config.yaml
d_model: 128
d_mlp: 320
qk_norm: true
bias: "none"
tie_embeddings: "early"
parallel_block: false
extras: ["some layers without attention", "local attention windows", "paired heads", "gated attention", "exclusive self-attention", "normalized values", "value embeddings", "hashed n-gram embeddings", "an embedding shortcut", "capped logits"]
init_std_o: 0.0
init_std_up: 0.0315
optimizer: "muon_variant"
final_lr_fraction: 0.0
seq_len: 1024
steps: 6060
dataset: "wikipedia_en"
Each number is 128 + 32 x the weight over the matrix's rms, rounded and kept within 0 to 255. Layers, rows and columns count from 0. Numbers have three digits each.

# layer 4 attention query, 256x128, rms 0.0899, rows 164-255, columns 0-127
091116148183089145094143115144131090103208064172126102164098129155187114102169111106124185183186148124101143140111096132081152131075120095148163181175074152147130125150142098110145122140129122109071135128127156149145129093143154136194186053086093084098130101179175095143098188132141115111110160126096137124155128145189116123106125153127132097120186096112115143151148203151104139095106
145109121082159105140156170135176141160107129112139145086137141155126116162126147137126113123112112166152126127156094138172135134152112168132087142098146127082119132091150166127103156163150126186153149095137135119130117089124096104099090134113143164154096142128119152112122086169096114133128163158112124123137118079108132123152151123134142160152107125142131077159120103142121125167136
136134114145097156153126103140112133108142079123122120099112153144199161106093100137128147101128180110090120064091093125129114143108134098140120138158118122110122143074107104088104170130127141105121170112108143124108128073132171123144114098094088108133127122172123125137125147127130113122120117140115138125142086112163112169138117129112147125093172127117112150132160132153121112147112
136127122124108140144115127141123101128125111098109116147172164094135115124137141147114101141142115124141127133148146152121150175103103134126126129185112123137144124140144106108110138159079111122098121134136114121122117120118134131133155110126140151175114099146134140107104143132120130144156165165145132105114117118114151104150154135167162139111142095126153139166162115182084131099131
132133099106185152116171158135218116171047167059151172085143156115121118161130110164124077098161126135116143137168127105188156136142091137108074106130153145132085137072138185108102142113141159126143138115165129124148136121126110113049072185132112133125130154115052172077131068161124136158164130084129108119157176132095100118177118120123134115119097131181050122120113105126135145141131
150113149150044128131115079114117099088218050151125067142098124119157124093107134098111157166133164123113175153087145113097096163117126108105167117179069137120131143155143085096093132181136083083113151141100147122079152133168144150201176111109094140142107122172167150132134204107125136109079138127101140108112121101158085147127100136140134106137166073101156186170145123166110147148171
144120078138131144150135114141160129153062110086151136147146169136101062124106090129117005071146051140057084115129132123128161143086076165135130119100162140105053139130149087140078145070125135169131078130165177110171082178135141122033107187126138145116085131115104096108141073141120143115125189168092152115127139145098123114137123156105185143115083146162107119071118111184131133118117
161160137146087097102150106135154143121142130148115132148137134128115119095159110147129130097110129157134113146142087141133100126112120079125164114130107134138152081145121162075097095159146122131081109119093193129167138107177118172145133121163107130115114096163168126129118150120131139123103122119066142106103098095119132110114137090139121147119128103115115132085104113149123148141128
134126124107185149107153124130120113129147125114112137122135132161124152097107135115127120144125117119144127154121108111154149132158145149123053142132134148116137111105118162120129102154138142122103126075128121159170111104116124163145085138127127132123146133111126130141115132123131089134160107119130160125154151141128125099133141092078104115096154125142112128137136150152154116136124
107135157118130121102150084109092117111182120148155143106139113138138131109131143172131155127095145178083110141115181114091174115156131121110108124119076133120138138144129093119153127166148114111096148143140140108110163121144122146136181103135098096124138121134147158111162137068110121116108106117118164141112101122126154141129125099111146113121151106137138138115119170162141138125118
124137151111121116124147125120108137102140138154076111157132131113090182106118111121152134125101160121126156100174142145114094130110078145172149152154105143168110134151152135145133117120109084124188145171153183094138118127191158129154130131118117134177091134123161149119083097117169134112107088129144120166119086133153132157109107122156133123110175134120134129132102135145122127135111
131126083121162118084153118101110143126153102153135125142159113131109171086093113149119117139145092144096113135155158097110139122138104150132107159121123149146149097105141154111129111099132140134150170127147104139159106173159101147082106142145125161099124160089102153142060115100115172116162124097136092136147148146117116123093105111119155105169116152149092163098107127127122110121126
102110163123074099107102120098158126153115160134113122133149173119100182133157108107137175120131126134164125107131159118178070084138104124159147162166151152158143079103094124095137104121134167113175077115113133118173138150124138105144152119134108138114114123105116152105118136171150170083183098169111111160140110141137126155100173079165080093115140107122138090137098119145111098125103
077086119121213091092105133135133122129157164113146151121132092120133103162164160133115138096111102159183145168153082093128176088134153170135122137130134151169154151103128191154159109154097150106158105129173143128113165155125113121133118119134111099151146107111150181165076148080100097142163094114129126127130158124130146135133141122114130178083105123123128115113147115129119131148113
178132091128147164124114126125127091114092097063123098169172164111120159089136126131102078146162064144074145150121123136148149083120125126093107102130114141143153145106141130098116148149092101051102114159111059112131168133147142135125115134127113157176148175118109103204101166094096111138107183132129156130066156151153108118113144109135174135175076103170093232138076122108092134165121
115123077134179164126151142130186130146123187146152096139148151117095099203088144089157100102135150174055116163118132149158100084170115130135175131058157112131099106171166151156170167101128110127110153146141095122136124111166124108159130145125138170077169122124102152161045146175140075092101093153186139143132078121130137142102093124135101096131110163146134136134117137116128136153094
140148147139165102130102097127128119139102135083107133135126127182139160153111098114114117115133128117129102121143144111111119112119110118155109135117110174115105140092100118126107101139101082166114102131153150146125133100170148090127142155115076175121092143121135123073139131157125133196110174143089134179163150112105143116111117073166123140128110096173115132144071131138146106110121
120136148087144112077151113134104117145169125142112148114157161147161192092175113096141122176149097108141144122167089128127153116083118152177103140139142144121085109129137123170123183153066121110141141139139114123144098080146090115103157112145155088185176107106173134174106118113105095168136113114131147128152103102133159162114126171135102098164154134108120109137107146100104096171115
083190140125111163136131132147164050120120181116173117109097103077165134140128134114157129139139118156149112135177108115084162118114078133102077091094117085137130073097124187118110091154113080103138115160111122125146106126153072110144120159104117131134127147118106151106133107139114099129095097080197136142155127124047144124137122123089155154125108139149111167097112113092112162105129
135114083115148156141131078130091100124121124145110077141147168115122100109104118102115103132130046116156148123131122132112094146144112158126109144145129164146131140146145112152106154135135097139127134111139095137178131128151119109118112124160161152152098135126151153141106137084137124146120130126073137119141069117125160189134126135123144105154139118113108115172125144104134096165129
170120151115137155155140130123130127141109109150121155122125113109114118068115113118141109118135115083130107133131130138147131166104111074132143154146088125105113183155085130133133105156144153087117158115120132126151101145150162134122137118160140119148163151173157113154125119112097103080137131148066122098133118191176120104162110119128131110102122121102137139108119094159164136169103
144138129126090154125118136145095145094119117147112095143117140108122117082112112135133113151156164113108109121118105122149150139109098121121141127116151098123142163121143094174103166156108103118093107157103129112117129097074173095122104116116114114143148111153126131152105121127148166105082090151146135125147092116071141137158111138172144160111063137160132146149115099108145139147131
145098183135158086124158173140110183074127162108094162102146140136131075125170103128111152149154101106093093121147088117104152097121118162103178148097165123148123122154129113152106136115118114146073121137136150141160129106113151095125155120107105117176134158138166146158081150138145118155116145189093183117118115158107165122088139166119133155090144126159188128155153165090096123163128
118160101114112187156156098158103154147137108141076142121081134135108139152140111132117109129150103163143097128084097156128142133131145138146112142112119105136141128132126094157119120095083115111123130144155164139136127112162100134131082167137137092143161117134147088104150117127136069122093146134098144110137070117147114165084129109134135117148130098193104112138106114116139136095081
103107111074087100125084137147126102149111117154143136089126112116160108159159138122123177107123151171154103094089112144117126120127112106142137158125150171166148088154116152101122146111116145171140152107074177110135092129129120141146107138145133133123115089148119137112060133203091123089115090156137074140123152135158136159084137104101131130120144126116176076150109162161156135073111
180119126129154116074125162150090106109118179154129160120123148181064122157160154083135112165112128117079176168173119137130157097135125154117090109131111120124110087120139184097163114128143131062156119139136127093106160141148096169158145083107136134110082115114094104141157106141173086111132074125105093140109124106119149138121101119121105091087100112155118109119128117100132108118158
119120069146097135121088145128136132089148127080138132093104159092152112094109152142106111151119094146079148128118184102101158086128107147086118159109161181188159089161130088142117167095079139142147110147129078085138123132111129126122126100118123109127129093121135144102135143111185148123104137154107123138134081133119115163114099133097129111133086084159150163104112154107089131147102
117125126122088132136120127152099081108124081158155171138103106103160141188126156095125166149118085169137103103137117151180111156122154141133081113123114125149112122146152126145117127081111165120136155117092144125141133146140116122121146126095112124125110150119108096090175111165121145104189130131101123145138151176138102154160120135126183156143168109136127162116125123134126129079108
151160137170081137132021166172154086091146138143133120118112113099147098139187063150151089171072185076213116106122092123075096157155123157141181156138082099151189160109099107132177164144109177072111122077142117127117176119102122124106084130134173105151146090165093167138160118133139162143150125098101091128149105108120097119148157124168161125132133098206100084122111120081089089103145
145144108121106137135092116103139136146123101172127141180132143140104118094119160130089127078094148117083097182101116130117112139163090135132149100060136125143153144177153112110044081134197050096130109149099159132142139146114099096148111153139126124125088118128131143107133146132181109132095123130160107101149095144090104152126103132124119104140143103157105091131113117166097119110169
179077118142172083113166062120109142123103158125118177067169102146128131114112134125129140074140097157137134139084136135140154119126173121172117171138152125129128128119149162143173168154165133131185188104135075047115084159143094129115097145067147180161094126128053090155165133116131114097135177148214116140140130167097172104144094150177198086118146153157071161135128087123177124139062
111129105148134127131123087147127103108117158158099119194108143128095145146138160084134127080108132127125112131119150114097108120163129156158141131141135111117159129130106160176119121155179119096126126104159101143099085127149102108150142138142127144107128105132105081121148178130117148130143100143124141154148149096102164162096122117135108090094158129165131132145101134164169148155125
153143126122094101165131211103145093148108120122153190172124111113149104158142136142119143159129118123123072174153078171083142119084113105135185093124076074130134131168137112157117129103112120085132148142103151163125166150112111062133126106131100184151147185120153128139091125181124114162097130117150105106124148124154143132126130114150129130161123084108162159140178156110107173127129
149160131139098164125106062121121139104158089121086154170097106152141143120195165103143128171137165139097138103134093113109141125090161129084147181114092132143154157134161101161089110129133136084128087162171133139131201146105143125200126085126084115126140156092153091150136174136119112102119124136127097187128050126177138112122175102105129118110104134116078133137148102115139059156136
085172151162133153111123062135114104142163091141062159144129123109204131121181152126127128149141167096091144156153071126066130083105140087082153073149120135116104148153151122130134089099110098093118044182100098158133174181160172144196112117107091106100114099135187082132131182150162134169150056132097085160121133126115170160112159147134110147175083141118141135172123187149087149181085
170039112133149134128117201158139096106109174109172124045099120121118139134087084143132087120110148173154101120139168138160121155140091171142104125091151119130107092101138116137092170145158128141141195107177152051130127135084096157071111127121148136127132115137088094098129049156120129141106163054107101128182070132112096123132117137207151136138107184192135073118117062095126134063115
113124103178116073140134120145129103165126107121136166128063084132132137114085118121147129130162159147189103122091141141187160131117168121114115121137078092084161116116080127172121176116138123110126114105144130117115118107130095151122093132107156115163110127085122143135148121136122150134137135103159115069150106150112112147135147148169147113096167121132105106152092081098115107131167
142122135076132108175125187173164132124092196199136153098138153125110130151127129150174137150141130133119141132125131134129122183096140118098130111132149110146134113103157131099141185143157110109119110116139157129116151156112125132093130159093148130134137156126087127108148149126122097097127100108145122111125126121101127142084109125116109152086156086106123122122146148169077115135143
181086160099132103083129170097160102130116124115131116130124138106151100123114102138104106117073178169106164166124166124165118128195127144140168138089172163166123190115073163117157153077128162124111097115143068112117114161111080117116125141158169058150215138087118133089135137142157113121100119101087126121169082140101141117157119148116132144140152144157067112106117088138136120153100
196091165066116125126130177152128161122076163158134144118177136203047141173113119142128073124112137148150089091079117171141105195113072121114051130093125144099099093098149139155158201155101171142156199055136162121105119168085134137060059151163152143157145151128115143073161108114169132111134083132145110119107110127126121102093146096101142099097217132150066109069138128092123096055141
064179161150168158143089082116156135075131116158149130143121133113174163108135211109149158155111134124128121168139107158132143078090145097129138104138129122110106112130102151128167091164163087158103076210153128169183173101146177148146136102122103129121086110161144129155138144099134131143129042119149140133114144112156139165091156120123102149158107075116199179108111158155102113203123
210111113079149095112147157084177124134114163141180119059149169133149126132046069181116081106132112154192121156068156126167107113206059154147177172089156079180143147106119134089126179156172105132112234097172125078052172149094095125066121144163144125078135159124107119109160097123130196107116120090130117133168159158114156121147123122092150134151151181192130120165075063144149137021118
154097123079141179112118134132186128131095143162140140091123135133103170116091093147169111098142120111172098081093137191138133192099128098175084141098142117092127110119153120162113178169129123131133164075133174152128068166140114178007095151094175139127157153150102013091161102161084168129099144106166148077156105123164058126132131114147164109116089135156154092093096074102143148133112
147165117148135126168095093152128203095161091159103107149105106153151164135210136140110118110129134104093115109164121131102136124151076099151133172154078129114120108132135061164098142147133151126110171142137147178097136135129141094121167115118131129117127094186062143182119175080124162118118109141103089117127105132204104143124142079114112086127134113187137148118129133116196123178137
135080168095128109151149120088146120135118091134153100121145121124178123129106157160100113125079116120104136133109127150100131104146117090141076136105125139149123117090137147095165129133153172189121158067142182162134070094101158111159139143145132149120152152128125109143095138098097105142119121120114157127114116138197090124138102106081157114174218204122103182138146142091164123103089
122168122103118145081095116150152100121156178163117109185102065176035159077102155154172159093098103198101128125109182085106071181126135157183094220157079128134134061140109135143163142169161060123184128169085082122106103088209108159088115111196100124128173124112101161096138103179142245095151071108125096128212092125093129167103096112095119056118082141100151066106150096135180132130086
194125149112179125131096153105119201104115164070105096122179107145029158130123117125131185074130159150178092142076163123117074198151103137180164141096086129108117112118094151074051130208110090096149100097104103087133159086125189120105132141139141178106192153079083096040116129112149102094060154111160174142103153126067081100213120100120155081085146069086051113160125052189146087095112
170122138193150143142171158111066095151080142113096128134119143135147102107098124128139129107140161117122075157120073103121145154107104142124166095094121122143122181184090129159153146122124135095090168119114149095128171089112158122141162172120130155140139201100129091089154130119122100083153170138121094084148135113131173105144121078156166185138097110123063088148135153105128019135142
216193137147114127128147156108098153138140115192118135118099098118120095119193089099124100174152113129148146105125104100096100166109120143152169151129129188080162123134135131136123118130105130086124144138157170082113163173079122160140139083076123151125150146125082123118138129155137093139116156111147099158142138090112107099191098111159162143128125141126021141107183085105148165136110
099127139104193047134229047090189080133108155125098092052104108081176096197127186147156131093183070139166061199121119161155146163171128092107105113086169141112114113128129158063140123136157142107118117096103138140104121143144092138123148106131153135071085114104094106173181123180138112138126123120203103113125163145172139135109088168108128133133117151104170201238136130143153170149129
144152166116136168137126124105045216107136131143111133143158097174068137087205119096116096168064165145104152103134124104141166158149178155120166166159124134186107127096143111142127123131163188135169125133123159113114125120146155147150103118133109121152146102106077158106089140125116162116212164137091095099092157140131076102145116134114114140073132103140094104121149138085125102140121
151180164086093162106063127129118135102192133182116166180147114116129115120183144111126118114120115064168117122119177102175135114107065108129125076159180144100115101112134106116135060107127163147178161131112085144152092114158159112120089103139137221106148120143102146149110109108088134113125160128151164203132119036135221052124176109076074114131107072112136181066114151175092181139133
101104115134131120173184150136161123100107101142087131141108139128101125151101092122165145096125164132111158118150142086104107142146151089154163151141142112112170143151109133132129125114097161130121103103104139128149090112116166124109185152154201179147167088129120172077152141138134126124125190148157155116101137123121092126133103086130148163101148105095074113121111081129147103163091
122119122122082108144119156139115055128140106136120167101096117144140164132114106145145126151152166169107172119082140153174113117121175160143132181139125135108147128123106151178141135138131145141116111119049088116162126149079167144124114121095132109150125147116177133117094135111105101148173105127134090061119064126043139091115118153088110177074165134167131166113129117098083149176088
155165119092129066152145121094072110144097108121119149190140131134056123109098123068111161071087106103157140159148196099124135118085176119129100148146140122144151169115096100117122111118100138106130102111113146138131117071152131166118146123178094089152146160118139118133123110121113117068060114104132157198161196172104048148138082131095156079116143103084164107157090127096164164144162
125129131115108122131142161101106100135136150098059179135137150202126137183108112142146143108111111119162170097070152084132125136106175125167076142161122169079141140139154110131110095128122139128109131098115150115133122137171142124122132109139130203097123176131159117119151116096089108110130099109175126122192120128090151092113099131116097095123131094095091130080138098123119143121126
203170183101116158105158121120091110150154159168145227126190123085130133091066077135128081129125186157176203131146102163131108092123136150144139136178142132118141205121193158142176112137120163180125101143113100137083050105149122134131127119097160176130144151023188076080156131094114081149157180075140158136115110120113198097126110172070135130077189141109165167148072137187073151049071
100120115117108113117128110140182139091044119103115168122088099118144132163093124100148148089133138156187107160163131168083167152137140140111138090146119125079115080174093119099125110179164096178125122122150117132165119141077114141133156124103115132138097068110105125110089132119076031165079100091136137132157125128096173134126075121154127127113162086108156119163104096130135104096208
148102145102135140162120178166089186162113148138103120125148135183120138117101153112139161105099155098130126144163152088144139148080091122090102127151094170140086138153110091141104166143096156085143099093112151073152102117144167148149149149174118136183156149134158098089142109095154084097171177133146135133072099119167112143073119114056129152114148162115141105106093134174146109047175
114132115087163165149100117087127153126096144100099118152135131102102136098133189139090129079118130101163094137169088103114118172096151102047107115109144154093116107180170162090111118067111122102147141169116205103135219105139163152148123123175071119095090124103085097111142135155148140042094109127076090165115165119138080158177084092173100110196097145134107090152177155079166111082188
121085160149111102105193102148119055121165099139106097138134112117170135123068128076080187085092167173137123158136133126151061102155130116138165149093126096127150072144052144086159104135162074118125160136114133104127091125146088096108121122150149144092103117152157127074176166113126122072106127041078191160136136171068149143141048120096156123120116125189144134059218122162206116082167
172112053084154157179103147198055138145113188139168184081115087120143131154183182126165153112143111104142121061141073117167115082124093212106119115140104130059117126108119121182108146150187130118159131167157110119076145105102089118054114146139163164140087147178155094128089146122111153111161119125158082123158113083135103126161153119155086094157178122151116084169143105107130139122133
149183141085136132091053195131151164143127183103189120125129108124131083148155125191115083169079124142137134116139097129132117168124107178112153107156124097081096122141114127140092146155145100147116168170135134133136167135124119106065130158160145129099132153194109183162178063177111140124106141098134189137139104118139091131145155121141140097167104131149178127156110072126084144070142
221048141098191059118182173104114125129101189148166132074142101144125130141103110117130149064101160203122113108100132197171145088141115139174095114124164108138121141078127153119162210175137153146107189114129105062124149105076048153097135172135115137136131111098099132129149059154100118117137100091172110106128104068109071127158070096165199112160222155160094140130126074111147161118101
099202154177110110118120070140104113126134078144111161168079109118127142121191141071116130159107099122102128141112067116089195103111148107062145129158151179095083111163150151119146103123128094139138077184084149199162162111195158167197148132097093072125093120131139107158108168132104092107126126104095112170082165148160120155140148132106099115139107105105184156174120175137115103131149
166058131116100120125129196098175130170085146118157090121140162181112122138099112150122123088063168190182144084112131106181112127131110139147123166126154141118119155142132101153134192148157141166119164080123107095105120097083109130065104107147182116149152137145126156055160140122139155161144127103124144075177146130052101161124146119155159106168200103186112109077111083140162137138117
129167132170158128157122101168112133143130131150108130107105135105104140109088122131146122123104129167136116102152095150109135147119152153126141142061132136135101138116143164183169089116146140142114092126085110137155142095127131121131130146149149099175128111158141163132109119129167126164150134120097104172126101119136156113109175101129129203113133146108161080115113116114136096136132
139180131153123111155106093147115156141139142147112149130147080152134120140174135095160144148150123130150107112134145181120141153084110118124102132152080132134111090138174093134120104117137134083118080163134132152163133158149113148120120126134135124172118111093131174124123134141178115166129101150101106138121115108166098129072126157116115132104131110126132146108124143098139120127155
153083092124164116190159195153148144124082151095183105074133142133132130151094091201134124069064129172145028089137091153134117160157108131138100087117183098118109117105124082107135213145144140165117182082149098127115076105116109138075135113108163138132132136149071123085104080135155121108103164098114136128089084134105148161154116098169166114199155180132115122129162103139182102105149
103144145150129134089137084155132084093175144145078113153127083120116150096180169121091118155100156088129135169101069121095113101081175137075164102186132131090101160131122174144092089092118089113125061204136141184110175151144166138184104104128142095085103088135192131109170211155179101108127101112057162145114132078091087180107165166138093126119117078151136172175081144149082125154117
131072124156169118188130189119127089137127130137186192050170099117127128092102116165162087174091153164143113139126132129103109072123097103101063116085194100126102094127206103153098167093125168181101160091076116137163079140133112153046140166158156167146175113133095059108079081075084158112130166067090151137106093112160144073182140096105175147146193133199138134060135115071160128076047
178137123143130114143137120128106116122112116111112133173114105107139145162128120111145109125090181100106156095142176105155112128105141151140176168154115100110127174138133065087122155099153084130134187150170084131140122151159176142142119117095169134143116116141135126123140135123115105157125145097122163090158134107062163103121132108146180156131102075141107148142114135150150107158132
158134136137113127118099093113121154167149064137120097166121120142099118209158099082129099140167118108114075092134096140100180115129132163129091132105131144122134110127163104111123110173093132133132150114136086162158119108126061157136099083126151132115120116126130109171118156111127161157124121152140131114195147123153161147141153125122137111123122163082155098122152186123146097191167
120070113116154128078156089120109146147143135195121112124112090120198187134162140134109168124093193140091093121098103124109158070088130123159094100114143165117131128160168066106087150137148113110142145177128125166119151117146086122145158121105116115120168158170186106119121118131113142099108126134121140113117069139119150182094156102205161083157100130134184148154139146147135116134113
141157147146144051144138112159146161158125118112115079045080140161133116192104100109163216103127052151146142146176137163155065140162112116149169104139083142098111129074085091099127128136146124111111099107076166099138152161113155133128152108143126137114037142128111139149136121126148136139150145128143108177148153104144094101152109124130113144190154164079098113193103113116189130085133
105079101113145119108142117114148131131139101112124146103151142121141094197102091126101134145138096101093081105114110131114107123152148115119135097135147119135131168106118098116062139103146195115125108119103095113066133112129111124132112143155134131078137219145124126147167119097095122076128174149147192086132092121151148085111109126065121121100099130139068105135114105145103130098078
155103125117169080126159147128133108139158165151098105095129113164099205105099140141160131175163124129152175120128111170136125173120130134146135109152092130123140101104141233113184146161117064107151172145155159117170167083107137107123065172110140122132112136116114177096098180167174115228169154145076126143077175110148140144085173035180144132094163097022139180087157149140097138154153
104131151095159116089161167177019167162113169115108177146144119125096141155127111121097155095082171094062145126168129125136092148158164114168120143169113187121129098158146142099109098080118172132137150059104104077138056159116128130126173091127113147160166115100078094076092146087137155142203094165160100155088131150163167056154083082096111166122172121103139079048154125141103129135080
143095075126165062094196091105106106129177085124115082099154064159177111143081186162122159117154066116163100093113129176128080102126155122185105158140130134065103142106136114161202183133168115158135204117114074098114074152118111107108108083101126157126123104139085139122160118204166117102147106115141179113103127091088123115155125072132170069141161122128136255091115142151137163158082
156095127128150174073146120092195152108158125120139118149118145126168160100114082124120104085110141097134106128067144157135152106144050143154089111120133082151173152075126154126118132127095118147142146190157105147113137073136106118125083130124173127098094150157143132134134126157121184138067097117146099131146177088134107175138201150145124118160115121170160145180079160139171145160147
142136128126165134137108125112095126137164107065112138141150129193072136183147158120149125135119164141151119074131140064103104129121162092115095152164111135123060128135112123079102125149069120134155112088154067100174142174153132102128122069138149196086115132133087175130108133162166160159101137076121123166139134083141157097149121092184137122125073128132116117060137137123107098179132
107163090141162226155123180125171158057154134154159112067134159096146148129131100128105144114105113140066145126125082118065172109199101153142120114139158127130105148128188125155116100164188087167135130165180180114156079104127130122113123162085185113124116072174131121147102132122082136125152170103129132107130198114170120199106136161156140140172116132150176165183100119138125114124080
146190107112092116142123162125168071101140132154152169161159149144117153146132124139202147086051171096173071098189108127141069128129134081147167097192131137098156082196165128171112087183166157107143120095102082120106174142097129113105128088116142094165115153117104037143075145113116124171123128099163134152171155097081101154104052134087131168156085129068131148153126136179144169126133
083073094164108109123161150101150116150156070114131079123130135120182153117129132131122181140150136129139139100084132114159120086194143169152151127098123121131116132161172152142112134128140145150126129138150171140184132089101067095118109173169171145134133131077156094172170129093087138135153129129152131053166150103166140207122186075145088127151134119183109156098135112127139104155148
089102179105121100130123181159100115103124130160137124123101125127138125122136095151103125093143134111129071125154151140146114123092184107105173083112132107121094139130144103133093110103131112081122110150124111119139070133148143133123101148128128111130172164148139118117158153126152152136102121142122169116116073116108103152095133143138110133139132139111115097127095134155133161162154
136176122115165106161044132162116149095166140106161107082151128182113146123130148127158123161079096134161116111171124142147153162112164155136121152159112095100086183078115106113120107141144177156104121072066115112120148138166159121140159081122119175156122135115117090142106095172132108094153132136155116157157131120119082080117138085088103179129137145128150170140088104071131084149104
089113071158136185103075128141146111106103140100115126116100164150170111071242144073056160121106096092091152099122123114151187108151037106087144117132151123159078153117057059163104071108135189108124133149138099127178157127106192057102121113097067168105138118189123149152084156172184161139100149199150071084188157175107082153122157154167121194123156106167088104156163112027154086201085
141084162143173137132111154138108175179106102063118132128157158142119162117114123095113121148156130138177121098132138109132133107180089116176133150151051148099174139145056129145121188146091121091135137099127089084119089171161073107120148142141134155109123134106095115161099123139092076127161161128113134064131128130129128151153098127130115133128169132217048089142142132175191150090152
193099143158126136120135115148141121137125166079120075097101148167112181135104108116153090167114077107114150135146161141125148138124097114173146179122099118174152160111136067120145174152136138139151178077168083070099142122148119114125104136116148133152123147149135086112090172162130107193143139140147126120217141121175108097082132088140161143042091131089107119139126127150173110087093
196086176134119070131183100123129146115069167106101072129130025175118080196151190080082135116137140126159129158119085187156125174155081157123118116094185162117087155098088118101134151166115077146087128129120081138117177083097094171199170110108103136067104066054107107142180109173176087143159130118101082118131146066121107110121088192087143138156172140055133151151112120144079131192161
104095161162103165143030156130136101095165146080157099123165108116153126122111159150108107200144091133129116136172068157133128124074147123077144067079164105136139194121202058166110125136115134116119105156078136160139145067119184114113130168106105156082074175176202110091107145124088132134144166129094150144101111127161135117092179135139135146142116075094171133155144142136065142132057
117190122138153132147150130158151076141126140109114101111125148095135114104085100166164132108126116138136145172167093109070153145133138154069134178109149179080179104103123145093088125159141068158096115144160137174154102132107140127123133170100170116090137096118113097085140169104137105061065121100124167135121141144140122158139108180051136065092115119107130114178112125149101135135159